Weights of a small transformer language model.
Size: 12 layers, width 768, MLP 2048 SwiGLU, 110M parameters.
Architecture: RMSNorm before each block, rotary positions, no biases in attention or MLP, tied embeddings, capped logits.
Training: a variant of SOAP for these matrices, 6720 steps.
Each number is 128 + 32 x the weight over its row's rms, rounded and kept within 0 to 255. Layers, rows and columns count from 0. The size above them is the row's rms in percent of the matrix's.

# layer 3 MLP down (transposed), 2048x768, rms 0.0322, rows 1572-1583, columns 576-767
size [ 96 104  91 101  99 100 103 105 104 104 105 102]
[[152 160 160  85 119 171 135 185  70 168 182 163 122 144  75 138 135 144 195 114 126 143 154 160 117 124 120  86 166 138 125 103 145 121 106 106 123 159 143 134 118 147 172 143  86 103 139 139 111 111 193 165 104 127 152  91 101 103  80 160  58 158  93 127 129  86 156 111 104 118 178 159  95  98 148 106  48 168  97 162 101  87 122 136 145  88  98 113 135 175 128 124  98 103 149 121  92 122  87  94 142 147 207 128 180 190  70 204 199 163 120 132 105 151 159  90  52 156  73 155 173 153 152 115  62 146 145  94 144 169 135  94  46 139 126 117  82 159 132 114 195 130 104 137 133 131 140 144  94 106 109 102  79 168 115 162 119 157 128 217 127 134 114 192 168  77 147 142  94 128 151  91  97  83 118  95 131 126  92 136 142  54 158 102 143  76 116 125  89 182 156 107]
 [135 154 178 169 100 129 117 157 171 165  99 106 127  77 112 119 143 132  81 141 117  89  81 136 151 109 178 161  92 139 107 135  84  93 126 124 142 186 165 114 138 106 146 131 107  78  72 163 208  73 149 116 163 116 147 163 173 154 147 176  96 134 111 116 163 129  81  95 132 164 162 155 134  79 127 170 161 163 158 115 120 115 142 110 142 121  79 137  93 109 120  94 120 124 137 120 166 109 165 229 143  96 114 116 114 121  99 123 113 101 104 117 173 120 158  89 129  95 164 117  83 134 133 154 140 159 154 113 171 157 125 124  59  72 130 152 104 123 139 182 101 108 133 139 119 119 156 157 140 165 182 121 124 119 123 161 206 116 131 141 183 126 156  84 138 133 192 111  80 123 144 140  97 145 139 157 126 161 118 153 130 111 144 105 147 104 126 145 103 112 172  97]
 [147 106 117 144  69 122 174 100  98 173 133 127 117  78 102 109 191 107 184 128  90 203  96 105 120 166  93 150 182 142 133 151 106 174 148 126  61 148 101  87  83 176 167 152  95 142 126 131 159 134 116 114 177 158 122 108 137 161 161  96 105 104  67  94 124 109 139 126 120 101 114 142  71 150  85 119  94 117 192 139 125 143 134  94  99 139 111  92 126 179 125  99 158 148 159  97 187 116  81 134 132 115 146 152  83 144 134 125 109 155 100 159  79  50 153  85 114 103  72 101  63 121 105 150 140 135 158  81  81  76  92 116 122 134  92 158 121  55  82 151 130  22 117  92 148 118 143 113 134 112 137 109  87 166 137 103 145  83 122 156 105 110 109  82 211 173  97 172 134 153 170 120 146  95 127 125 115  96 135 144 114  97 130  83 175 119 145 188 122 146  60 134]
 [153 179 136 137 146  83 118 128 139 169 136  77 147 175  84 137 158 152 136 148 142 140 109 154 119  25  94 126 123 154 153 110 103 146 151 171 147 167  83 161  91  74 131 156 142  79 142 128 164 166 177 115 134  96  93 129 141 107 185 184  70  58 111 142 159 138 159 203 147 142 138 106 138 124 112 124 193  50 141 179 131  85 103 117 127 147 126 119  52 159 170 158 125 177 161 159 135 108 154 121 170  82 138 131 105 113 137 148 119 134 135 181 170 137 100 106 191 120  98 157  76 189  54 139 183 174 160 179 127 166 198 107  86 122 132 114 186 146 108 111  82 105 124  99 124 117 117 148 139 154 155 120 184 162 107 121 115 122 128 136 110 141 161 158 160 212 151  81  57 134 174 128 182 142 179 103 175 164  95  65 141 113 117 113 163 124  85 115 130 142 177 127]
 [141  85  83 123 116 118 100 155 164  84 137 155 113 118 139 141 154 146 177 162 103 124  89 103 121  59 151 136  88 113 123 169 184 165 151 154 171 120 134 136 156 100 127 172 178 121 170 129 142 128 112 149 174 157 161 111 144  91 113 108  83 120 108 112 134 118 152 113 115  83 136 172 102 120 115 159 172 107 176  94 155 121  67  74 153 148 126  33  78  88 144 102 160 145  89 111 131  96 120 137 122 162 118 147  91 124 155 138 162 121  85 123 179  78 143 121 161 105 165 190 111 140  77 152 152 110  94  60  94 149 142 159 116 186 188 149 161 140 157 197 124 121 159 180 130 106 175 150 159 109  82 138 154 134 104 104 114 139 100  84 146 152 125 147 133 131 158  86 105 149 187 139 133 106  78 114 142 149 140  86 130  87  36 154 142 181 124 111  82 124  92 113]
 [119 116 148 126 137 119 184  90 134 105 135 102 159 116 159 101 120 119  85 163  88 116 106  58 103 118 138 108 113 157 102 178 113  97 117 119 181  75 143 144  54 144 128 195 131 141 138 139 159  95  91 129 129 115  68 160 155  97 110 138 149 122  90 124 107 132 152 155 152 148 138 131 145 125 179  89 163 129 171 191 129 125 121  94 158 173  67 130 139 125  76 146 141  81 153 154 144 161 126 102 164 124 150 163 134 150 175 146 110  98 113 133 180 115 147 109  87 162 105  97 119 153  80 149 151 114 138  91 156  94 114 129  82 162 142  98 107 149 158 111 129  85 217 140 143 134 120 142 113 145 190 153  71 173 111 172  89  84 165 124 157 114 164 125 106 145 140 120 124 148 145 205 147  81 140  61 142 131 129 142  92 144 104 105  90 100 100 113  96 107  79 114]
 [165 171 137 112 128  75 112 104 140  98 170 161 113 149 107  60 111 122 154 101 160 139 122 142 106 143  92  99 148 103 162  78  79 158  89  73 160 102 106 102 128 138  79 116 165 104  85  90 162 119 139 118 187 136  67 128 103  76 131 159 182 139  85  62 180 150 123 188 131 124 106  91 122 162 172 157  87 147 123  75  86 124 162 183 143 126 128  80 140 162 116  88 207  95 148  87 130 113  98 116  80 146 148 173 147 154 171 136  62 173 112 178 177 114 177  82 175 157 127 114 135 141  74 186 144 176 133 133 173  87 136  85 120 143 107 158 195 139 155 140 184  90 142 140 107 171 206 110  86 115 169 125 127 106 134 150 173  56 112 100  81 165 143 133 106 162 127 117  84  97 160 122 227  89 107 135 113 130 113 105 122  81 103 115 146 143  84 130 101 158 168 130]
 [117 164 101 170  91 102 114  83 158 170 109 126 155  85 108 192  93 132 131  92  88  92 131  95 147 159 142 129 105 118 105 109 153 103 204 143 137  85 126  95 165 121 138 135 132 165  94 140  71 116 110  94 175 120 129  71  99 101 117 155 150 130 147  97 118 100 102  80 123 161 121 128 101 103 168 118 117  69 113 177  61  79 141 130 133 131 175 117 116  70 117 130 117 162 137 127 173  97 118  72 131 167 133 154 161 139  91  93 144 119 117 101 148 111 171 107 165 151  81 142 135  54 128 115 152 122 142 118 111 163 101 103 115 189  96 123 131 170 127 176 175  97 122 183 149 126  95  77  70 201 113 117 112  74 106 119 140  59 175 115 139 120 156 106 122 103 224 114 135 157 148 167 104 126 130 142 176  93  85 130 123 137 151 143 103 169 110 101 119 152  75 128]
 [168 179 138  89 137 140 119 133  84 165 135 111 124 152 171 108 110 105 107 108 155 202  88 127 104 133 179 121 172  75 133 122 157  99 103 168 193 201 124  72 130 145 123 146 172  77  41 152  97 161  60 112 133 159  58 128 116 120 117 168 136  87 115 118 101 166 115 148  81 108 146  67 143 185 106  86 196  83 142 152 126  84 134 146 176 185 189  94  92  87 130  81  50 113  95 136 158  88 107 100 154 180 135 164 179  97  94 137  62 115 102 123 160 139 137 136 110 141 156  98  97 118 165 183 179  96 127 104 101 135 175 110 116 186 154 146 147 133 134 104 127 122 143 170 139  65  83  81 141 120 143 209 159 108 116 127  81  79 136 102 127  79  83 145 116 114 112  79 143 115 122 130 152 157 180 143 128  85  76  86 149 123 143 118 146 102 105 149 181  59 101 126]
 [ 61 105 190 152 139 139 111 168 154 148 162 144 130 168 119 173 157 128 151 120 153 107 105 139 105 103 144 154 130 108 179 201 158 121 158 131  83 197  81  96  95 124 136 160 133 121 108  59  72 120 105 184 138 110  62 131 179 128 143 124  74 162  82  91 158 122 130 106 119  72 180 188 151 142 226 178 133 122 195  91 113 171 106 146  84 104 149  99 132 118 168 123 197 133 165  90 115 136  78 220 119 125 117 130 116 117  94 134 160 175  80 151 107 112 122 143  89 167 180 128 133 160  85 124  90  69 175 122 113 145 149 105 106 126 111 161 143 132  77 147  80  99 147 127 170 137 112 130 133 167 112  80 129 180  68 118 131 129 185  94  84 111  90 140 145 191 142 122 154 119 133 144  58  94 109 129 143 199 107 120  81 115 142 152 135 153 117  80 167 150 144 161]
 [158 125 158 114 175 124 167  79 133 140  88 140 152 149  97 106 105 162 169 105 132 172 139 100 153 105 125 115 145 184 224 100  93  44 117  89 146 115 132 181 135 155 146 186 101  71 180 115 133  87  80 144  78 118 144 132  63 127 165 139  76 103 178 100 162 148 158 175  93 118 123 197 170 146 106  82 127 120  66 100 137 125 150 133 128 179  65 137 126 178 122  92 159 105 166 194 156  95 107 135 161 171 112  92  94 148  89 151 117 129 132 142 138  83 201 119 153 109 136 107 144  72 152 118 105 115 147 130 131 157 106 172 164  90 105  93 173 154 205 144  85 107  58 138 153 124 134  66 161 125 110 113 125 146 189 110  91 190 124 136  59 109 145  91 193 163 137 110 150 162 176  94 153 147  70  71 140 134 135 206 135 172 152  87 118  64  98 117 153  77 105 149]
 [123 121 128 125 129 118 121  76 148 146 135 112 192 105 106 125  77 192 141 130  98 151 167  99 173 128  82 136 115 141  74 174 100 158 114 141 159 142 186 179 113 107 159 101 124  98 132 114 116 144 124 123  94 203 111  92 109  68  81 106  70 110  86 130 100 108 201  75  96 102 137 152 151  73  97 126 164 147 111  55  50 143 123 164 179 143 110  81 101 155 156 147 116 103  80 120 153 132  99  95 124 176 165 189 101 158 152 122  95 117 127 177 142  87  98 194 110  60 109 157 146 136  86 127 133 124 115 115 134 140 153 141  79  82 138 147 101 153 167 117  85 104 133 163 140 199  59  87  97 121 165  90 135 106 161  68 111 130 120 195  95 185 134 150 147 128  99  80  92 169 122  57 156 148 150 158 149 137 104 105 135 157 132 117  87 183 102  99 120  89 158 112]]
# layer 3 MLP gate, 2048x768, rms 0.0322, rows 1573-1584, columns 576-767
size [107  89 103  99  99  96 100 114 115  99 102  96]
[[ 82 164 159 119  89 175  99 109 181 131 130  34 112 155 136  60 180 108  99 148 133 151 141  92  75 109 105 169  90 210  67 107  87 106 120 167 139 131 178 126 157 151 166 130 111 119  89  84 151 106 152  88 169 116 124 131 119 146  90 156 203 138 137 145 100 138  61  69 125 138 136  79 128 110 137 123 127 121 125 139 143  81 111 134 138 121 137 167 148 117 142 162 129 124 167 182 166 106 113 100 118 111  91 121 178 151 172 154 156 133 118 146 109 106 171 123 191 104 129 121 122 136 120 128 101 173 143 101 122 134  60 124 109  84  83 120 111  84  95 110 132 136 206 131 100 149  79 165 154 125 159  85 112 183 102  74 132  84  68 157 160 115 101 136  86 135 133 138 147 130 143 152 145 143 133 128 107 168 121 120 107 103 137 144 105 120  93 135 134  73 131 152]
 [201 108  99 174 134 180 117 106  92 176 128 141  93 109 102 135 114 170 160  97 140 126 115 123 127 138 119 157 125 155 103 171 142  95 186 148 112 102 120 203 125  91 136 104  80  99  86 126 162 189 113 103 124 104  77 126 143 104 138 174 160 157 171 104 150 118  90 184 139  89 143  68 167 114 117 118 186 132 169 184  76  83 108 184 103 104 152 100 158 183 154 132  94 138  77 163 129 126  84 172  93 138  94 130 153 142  97 143 105 141 133 150 158 137 117 128 126 114 149 116 140  98 138 141 154  90 114 134 103 207 221 158 135  74 149  83 115 115 167 114 164 135 108 154 143 129 115 133 132 145 115 116 138 152 135 124 106 116 131 139 113 140 105 143 130  93 105 115 128 110  72 170 160 127 143 191 113  88 127 130 172 161 147 130 137 126 165 142 137 101 109 107]
 [132 106 157 125 103 139 146  71 119 238 165 116 150  93 182 111 160 177 126 162 113 127 104 119 118 185 157 135 114 170 159  80 105 164 133  97 111 167 116 188 143 129 157 134 113 115  91  89 168 156 134  82 143 191 123  87 137 162 157  99 133 148 134 115 114 156 122  78 104 131 140 107 145 120 169  87 138 214 132 133 115 121 182 160 139 137 208 145  84  81 105  86  64 108 104 110 153 115 148 191 104 181 140  77  97 184  83 159 186 215  99 174 125 139 115 168  94 159 125 163 189 131 122 147 119 194 128 152 126 103 117  91 112 143  95 139 149 129 146 149 109  99 149 153 116 158 148 113 142 134 139 163 130 127 113 169 168  89 111  95 181 188 110 121 150 116 133 123 166 167 157 112 126 177 102 138 156 124 163 110 152 121  88 173 109 147 108 101 105 104  93 142]
 [105  77 171 136 162  87 123 120  93 150 107 109  78 113 114 131 116 149 132 177 102 136 104  93 124  90  56 180 170  86 118 152 165 146 111 143 134 121 141  87 138 131 100 101 152 155 132 123 123 106 180 148 206 130 149 107 137 107 129  63 125 120 180 149 136 143 164 140 108 142 158 140  33 133 117 141  93  80 127 163 135 124 189  86 197 165  75 174 179 123 231 101 167  97 114 108 116 165 176 163 124 153 129 101 196  91 171 146 120 144 133 121 132 150 111 126  58 153 167 105 156 102 150 106  73 143 124 155 103 118 185  87 154 128 130 132 114 106  99 116  68 122 174 151 169 118 149  95 153 198 148  73 132 117 130 140 170 158 155 174  60 131 145 105 147  97 169 163 110 107 125 151 106  87 104 134 181 133 135 172 134 145  53 152 160 131 130 150  81 157  94 139]
 [168 146 117 131 179 109 118 157 110 103  99  78 134 142  97  93 142 150 124 124  86 117 130 143 157 121 124 161  90 178 119  73  91  75 215  86 238  97 117 154  81 161 127 152 105 152 129  84  91 219 106  84 138 133 133 122 122 126 137 123  93 104 117 118  88 138 122 116 116  70 134  78 161 155 111  97 179 126 156 132 155 110 109 159 109 150 130  65 102 148 113 107 157 142 163 125 188 100  87 158 158 147  78 121 160 161 151 178 125 162 118  71 139 153 118 144  84  98  86 145 157  69 125 173 119 162 157 141 110 127 154 190 131 202 179 124 155 119  87 139  72 160  79 124 111 137 151 158  75 166  98 128 188 164 113 125 108 140  76 110 181 143 129  83 181  68 147 124 108  61 169 175 131 145  79 143 121 177  91 167 172 145 114 159 121  95 112 138  94 118  92 168]
 [118  68 129  94 159 159 165 157  64 148 130 135 113 155 104  85 119 156 114  85 105 118 150 131 126  83 126 168 181 148 148 159  68 100 122 134  94 107  47 139 115  95 147 159 101 151 148 110 137 135 137 147 140  85 117 137 164 170 130 129 109 116 143 103  85 214 203 135 144 147 158 135  77 134 126  68 128 154 143 127 133 179  78  95 117 124 103 143 171 115  50 126 119  94 117 118 113 130 197 112 200  81 137 114 111 139 149 153 185 167 142 132 174 127  79 185 156 130 141  90 107 163 207  89 188 177 168 113  87 131  76 165 132 132 152 140  77 214 147  56 107 171 106 195 119 132 106 142 194  91 137 119 110 181  67 118 150 133 171 160 168 114 112 127 139  94 138 147 159 154 107 159 104 129 149  88 159 125 129 154 158 186 108 154 105 112 148 129 112 157  79  32]
 [147 108 110  53 162 147 129  76 138 109 137  91 129 101 177 160 168 142  43 109 141 128 140 137 122 134 104 108 111 127  76 119 141  90 116 138 144 169 121  86 110 161 113 102 152 132  98  93 192  95 148 150 167 162 118 105 111 152 159 132  86 100 153  76 140 126 170 121 107  79 121 235 155  67 165 135 111 140 170 183  38 102 182 118 132  97 146 135 111  61  94  95 116 107 126 119 129 152 122 127 154 119 118 110 139 142 126  73 121 142 106  36 158 125 146 103 168 143  55 139 132 131 146  62 138 170 146 164 186 149 130 138 115 163 146 131 128 142 134 141 110 109 118  92 133 127 114 128 146 131  81 118 132 133  97 184 154 150 122 110 133 141  77 183 109 153 175 153 152 144 131 115 122 178 188 181 173 160 136 135 112 125 143 153  89  95  89 124 119 113 151 144]
 [122 174  78 129 117 117 117 197 158 113 116  90 133 140 192 121 129 174  99 144 168 165 161 138 151 107 138 137 112 151 135 139 130 114  82 110 189 169 179 144  45 182 170  99 146 124 111 144  63 117 145 136  83  96 108 168 186 138 140 107  83 147 143  95 197 137  96 154 134 133  53  77 145 156 127 155 112 170 124 165  88 141 145  72 100 158 115 106 135 100 143  74 206 161 174 138  87 168 184 101 121 112 119 119  92 105 122  96 153 134 135 138 109  88  92 207 107 119 112 118 138 142 105 146 137 132 135 133 107 141  68  50 113  99 105 135 157 189 161 140 103 125 147 173 112 104 155  98 155 101 161 104 111 153 127 162  98 153 134 134 153  55 155 141 122  57  94 108 168 138 171 193  89 213 165 173 121 122 113 103 126  94  98 168 126 124 126 112 165 126  98 113]
 [107 102 129  85 146  85 133 162 175  49 167 148  73 105 133 113 101 175 165 106 100 102  84 126 136  98 141 142 128 146 138 139 168 146 152  85 117 141 152 153 200 156 148 132 169 205 159  93  88 133 194 172 145 179 112 114 130 125 117 152 145 101 126  99 168 203 104 110  95 108  91  81  98 167 119 139 140 154 116 139 125  97 131 201 167 168 129 179 129 139  84 145  85 112 139 123 147 137  90 193  98 135  92 107  92 134 126 160 118 137 125  84 132  77 144  84 106 113 197 167  98 144 156 130 133 106 171 115 146 148 111 109 140 107 128 131 152 153 126 142 143 179 173 128 160 201 143 103  94 154 162 158 183 118 131  62 145 197 145 134 137 185  96 132 144 142 154 116 147  96 112 121 118 143 139 193 117 147  76 147 133  94 164 186 133 148  70  71 121 133 114 150]
 [153 110  96  98 115 181  98 213 161 145 127 137 139 151 159 129 153 132 111 121 128 158  98 147 132  98 113 114 140 101 123 182 132 156 126  90 107 127 141  81  79 123 103  96 118 151 144 171 122 188 101 120 191  94 134 131 121 131 105 153  94 140  78  85 129 140 122  83 131 154  93  94  82  92 183 136 126 115 103 137 145 123 100  95 140  96 176 163  91 150 115 114  69 116 164 133 151  63  87  46 128 101 145  98 106 159 171 158 180 111 104 191 119  71  70 158 131 107 120 205  75 116  99 135  99 180 124  98 173 120 113  95 104 102 146 133 162 114 127 101 176 124 183 123 151 160 144 212  98 126 165 134 125  90 153 134 119  96  70 182  68 125 108  60 108 104 132 230 121 133 133 154 111  84  79  95 148 127 112 132 188 192  97 162 103 145 148 163 157 160 125 136]
 [105 167  93 122 148 104 102 154 128 120 117 114 101 166  50 135  74 124 127  57 147 129  94 116 131 106 119 155 139 150  73 123 194 142 145 145  87 166 145 152 116 111 138 133 120 118 175 111  83 147  92 159 164  84 114 147  80  85 122 132 131 127 136 114 142 138 156 142  95 138 117  98 178 130 141 103 155 201 119 131 182 104 120  83 183 109 145 113  87 161  63 121 125 119 110 102  79  88 117 118 131 192 152 167  98 156 108 120 117 160 152 143 149  70 106 147 108 141  48 174  91 153 160 109  88  36  88 103 197 185 107 109 130 138  55 123  68 105 167 175 149  61 125 126 163 135  65 191  70  84 160 104 152 145 152 133  99 113 166  81 110 147  98 127  82  97  61  90 115 173 112  82 170 173 164 137 120  92 143 123 131 157 190 148 149 178 130 122 120 101 137 107]
 [138 153  80 136 135 142  84 141 155 115 131 104 110 103 183 113 153 108  87 139 111 122 150 103  95 100 129 137 100 108  71  67  74 182 158 145 144 114 137 104 100  84 161 131  81 153 123 110 124  98 101 234 101 145 130 116  66 129 192 133 147 150 113  98 129 142 128 155 107 188 119  84  98 175 145  90 171 169 101 145 152 139  88 138 176 138  84  53 106 158 170 100 169 123 121  92 156  96 101 150 162 145 110 140 145 114  91 127 102 147 162 106 109 168 125 140 153 128  51 108 127  63 142  50  56 107 150  83 139 102 162 173 107  38 143 101 152  99  96 130 156 136  97  76 121 137 129  96 159 170 134 108 122 159  99 128 126 147 135  94 110 133 143 131 138  56 153 103 120  95  73 119 132 118  97  79 108 118  90 113 162 118 116 163 111 129 115  96  90 147 190  91]]
# layer 3 MLP up, 2048x768, rms 0.0322, rows 1573-1584, columns 576-767
size [114  89 104  98 101  98  99 121 119  97  99  93]
[[114  70 169 131 127 133 118 171  96  77  88 144 143 149 177 162 107 129  69  81  81 105  86 199 126 153 179 132 117 146 129 134 139 114 107 110  80 140 160  98 101  70 122 170 124 119 120  96  98 132 169 192  91 188 121 142 124  63 134 179 171 106 182 109 121 109  85 138 146 163 157  80 124  83 103 168  84 105 143 169 206 140 118 155 141 155  99 114  71  97 137 158 139 148 116 142  68  52 131 171  70 142 164 105 110 115 118  77 123 128 104 148 163 132 130 130  99  55 112 111 143 108 106 159 127 116 189 162 173 176 151 163 146  73 128 122 179  96 146 163 109 106 102  90 120 131 190 195  83 104 113 185  93 125 172 114 143  61 130 143  85  83 103 133 192 148 165 112  89 145 137 187 154 154 115 140 130 157 138 106 115 142 135 145 215 179 131 120 176 110 108 146]
 [168 120  78 181 119 217 152  71 126 129 119 129 109 163 150 144  86 120 144 144  84 146 102  80 116 131 132 126 151 133  84 162 133 136 189 137 123 185 149 160 111 133 231  83 119 125 170  99 183 142 113 120 115 107 129  92 153 143 121 141  92 127 130 104 194 120 175  99 155  71 106 121  96 108 117 137 159 158 141 179 114  59 109 138  65 155 128  89 137 111 178 153  97  95 118 122 133 134 123 168  92 136 114 145 155 132 127 114 128 194 142 124 146  95 107 124 134  84 134 141 125 102  82 161 167 112 144  90 104 182 174 139 134  87 123 148 129 117 176 140 149 121  61 119 161 115 161 122 197 130 148  98 115 163 148  45 124  38 120 128 129 118  68  84 153 106 101  89 143 105  53 104 146 118 185 128  95  69 185 140 122 122 148 135 153 175 101 111 152  94  82  72]
 [120  82 179 166 130 116 130 182 153  57 198 173  86 101 126 134 154  96  93 133 147 149 101  78  73  89 186 103 146 126 147 141  57 117 183 122  46 115 116  86  77 187 215 159 143 134 132 151 145 102 137  85 143  59 103 132 197 137 117 103 191  99 163 113 163  89 128 107 108 144 148 126  88 144 121 183 102  85 120 104 106 172  69 149 140 104 152 219 134 159 145 175 153 178 188 186 214 151 102  99 126 102 101  79 104 151 124 120 153 121 150 108  79 142 122 164 144 183  78 135  99 132 136 202 105  96 121 135 174 196  97 141 157 137 119 120 167 176 113 174 158 126 129  85 211 126 165 118 125 133  97 139 110 103 111 152 175 121 127 138 132 153 137 141 119 154  31 116 189 118 140 138 137 101  90 113 170 139 129  84 179 107  93 170 182 136 140 104 108 133  82 107]
 [149 172 167 117 134  80 167 171 150  59 161 189 209 157  80  91 155 144 130 154 144 122 132 118 103  77  78 142 142 124 143  96 177  83 177 120 158  85 144 141  62 195 155 104 119 152  73 105 168 127 112  76 103 150 128 121 170 120 137 103 115 127 153 126 150 136 153  57 171 126 117  76 149 176 149 141 137 164 148 119 153 174  63 137 151 116 128 163 138 136 103 144 146  98 152  92 131 149 142 115 211 130 123 179  93 170 143 128  99 103 112  51 115 149 119 122 112  65 131 140  92 113  72 133 121  79 115 155 131  92 137 129 129 169 119 128 146 141  98 131 167 129  98 129 148 136 167 135 173 158 131  89 109  85 161 136 148 124 135 127  98 104 157 101 103 155 113 109 127  81 105 163 155 163  70  88  88 175 134 107 154 161  36 100 107 156 121 121 154 187 128 142]
 [ 85 140 115 168 135 128 169 150  94 126 102 152 105 130 175 161 137  68 114 163 155 128 130  92 104 116 164 157 102 136  96 137 177 130 168  92 105 112 112 126 111 154 124 167 125 128 152 119 109  72  97 121  83 123  94 139 107 110 147 125 154 144  83 145 140 138 168 163 143 102 179 104 106 156  60 132 198 140 127 159 105  83 160 160  75 114  96  77 120 127 130 147 218 101 137 175 131 110 143 137 192 152 121 153 134 175 144  79 180 115 102 144 174 164 127 103 162 150 140 146 166 151 131 106 140 157  93 117 149 199 120  95  67  54 160 154 136  71 137 116 150 192 160 122 130  87  72 148 139 180 122 160 118 153  95 115  67 157  89 152 207 124 143 124 129 130 111  68 120  99 130  96  95  86 102 118 107 155 124 172 131 131  82 110 148  98 154 107 157 118  86 102]
 [148 182 103 138 139  51 106 100  69 123 164 148 138 110 149 180 116 160 142 199 137  91  91 128 148 154 145 119  72 131 121  99 115 191  65  58 104 114 213  71 106 181 114 135 148 137 125 139 133  93 147 170 110 135 171  95 101 105  68 153 116 166  54 134 158 104 141 157 149 103 114 146  81 137 172 154  76 131 135 137  92 113 156 155  99 132 142  89  98 134 108 125 136 133 146 163 110 120  76 110  70 172  70 187 138  23 112 129  83 170 119 102  89 134 171 123 140 183  80 128 154  89 117 165 106  89 217 148 140  62 146  98 150 164 122 116 136 116 108  95 124  77 177 116 149 108 151 150  61 116 148 107 138 143 123 131 127 136  64 122 107 152 142 136 112 164 123 198 132 125 129  99 148 120 143 180 115 110 114  99  78  94 147 118 140 148  88 145 124  94 136 184]
 [170 121  93 104 147 134 177 156 158 141 123 139 139  89 150  82  63 148  91 108 115 128 144 104 138 172 123 174  77 103 110  85 118 136 124  93 125 152 110 149 183 140 143 118 154 157  81  91 147 145 129 167 169 129 137 124  97 152 155 136 137  94 143  59 173  43 119  88 138 142 185  85 147  93  97 168  79  96 136  99 139 121 106 168  75  94 168 197  92  89  86  91 123  92 125 129  83 171 116 189 157 139 150 166 145 124 122 178 106 116  95  93 143 126 137 119 132 127  55 140  89 159 134 162 116  95 109 134 121 149 147 100  66 132 135  78  93 130 146 106 128 128 141 157 133 172 109  90 102 127  85 110 125 141 112 115 189 104 122 106 159 108  79 140 122 130 161 120 202 148 119 117 104 156  89 151 179 138 163  80 137 129 159 145 106 158  51  67  75 114  81 131]
 [145 175 122 133 117 127 125 138 148 117 253 127 128 177 122 113 132 102 184 118 119 189 120 166  88 120  98 205 180  79 152 106 119 123 174 121 144 152  59 107 156 131 191 155 154 112 142 152 129 110 161 133 105 130 104  83  98  94 140 127 128  99 134 161 110  73  59 137 157 127 122  79 156 123 146 171 171 145 111 101  98  92 157 169 163 111 143  92 100 141 125  91  82 145 166 141 107 125  93 110 138 102 166 149 146 118 104 147 171 145 110 112 119 205 146  80 105  77 125 139  82  92 116 146 127  68 148 148 127 121 161 136  71 109 147 108 120 120 146  71 141  85 196 153 126  87 140  75 126 135 113  93 147 154 123 118 102  69 146 172 132  97  76 130  94 148 154 176 113  95  26 168 150 115 167 178  92 109 114 142 210 124 113 107  93 100  49 151 185 163 101 124]
 [125 116 133 133 151  71 152 146 173  83 133 133  96 131 118 161 139 147 152 118  83 133  96 168 184 118 155  87  86 122 137 126 135 142 164  21  77 116 166 150 196 168 103 122 127 130 148  95 135 128 164 145 139 183 111 120 132 115 133 128 145 115 136 177 163 255 129  84 121 102 116  80 109 141 114 132 119  45 137 151 169 157 102 131 149 100 106 149 155 110  75 128 113 122 183 113 145  98 115 145  94  89  68 102 116 137 125 155 106 135  83 142 115 101 144  72  91 135 206 197 102 101 170 134 109 114 143 127 139  91 124 140  94 139 163 105 166 105 151  86 100 141 181 132 134 143 119 130  99 168 151 111 172 128 139  99 138 172 103 181  60 128 152  93 152 130 149 120  75 123 150 145 145 128 152 188 160 140  70 175 147 147 165 133 112 140 112 103 177  96 144 147]
 [125 189 143 159 153 149 156 105 111 144  96 121 189 102 166 101 146  87 127 126 124 111  68 157 133  97 106 124  45 155 187 149 196 147 133 113 180  75  87 145 154 107 110 145 110  83 126  89 122  53 160 104  84 162 173 141 124 101 114 168 125  99 155  93 160 155 139 128  61  75 124 166  93 108 110 118 125 106 148 137 121 146 155 134 126 103 129 175  92 121 116 158 159  89 113 131 149 175  83  92 194 149 173  92 118 178  96 160 136 100  82 153  65  95 196 129  40  71  81  77 135  86 174 116 141 134 160 130 148 132 138 160 158  75  99  92 112 146 154  87 200 131  96 186 161  96 128  34 132 136 112 116 208 125 160 227 158 166 111  62 150 117  79 134  81 179 143 134 105 140 169  80 124  98 141 143 109 138 165 134 103 205 135 148 117  98  83 138  92  84 134 117]
 [116  99  46 175 158 135 157 141 136 201 184  87 126  74  57 103 114 145 128 139  64 117 109 136 150 121 145 147  87 109 127 114 165 112  89 137 135 154 112 187  97 120  82  91 123 147 126 104 130  76  98 102 117 153 122 107 141 124 116 126 133 140 106 144 128 125 176 135 108 119 104 152 101 158 124 144 137 101 158 115 115 137 130 159 148  89 138 106  71 162  77 182 129 147  55 119 107  95 180  78 134 184 133 113 146  98 145 134 144 143 104 149 133  93 124 145 172 182 124 115  80  95 111 113 111 122 169  81  69 119 148 136 120 121 165 185 116  71 155 144  95 179 140 109  72  97 135  90 166  90 152 107 128 107 169  21 139 147 205 137 157  85 141 180  67 139 151 159 165  86 108 148 122  95 128 140  91 150 121 160  98 162  44 118 141 112 100 140 110 142 175 140]
 [139 166 113 148 145 121 131 117 126 143 137 110 112 136 153 108 125 132 143  70 105 106 145 134 113 128 116 136 111  83  68 159 133 112 137 183 144 153 173 100 157 119 174 152 113  98 104 156 117 136 114 187 153 143 105 144 130  70 130 164 152 156 128 131 155 163 144  91 109 210 100  78 100  80 152 128 139  99 114 151 121 170 169 123 183 186  76 109 100 169 126 122 203  94 112  96 110 147 129 165 149 167  43 150 202 134 116 139 125 116 104 125 141 157 147 212 101 121 111  97 146 128 130 147 110 130 113  97 129 130 174  98  66  96  99  87 118  86 145 137 149 132  81 143 124  77 108  82 138 212 170 132 139 161  84 114 188 105 143 161 149  85 154 186 148  61 139  99 170  73 117  59 162 117 127  89 131 176  87 160 119 178 111 122  73 100  75 144 108 123 182 153]]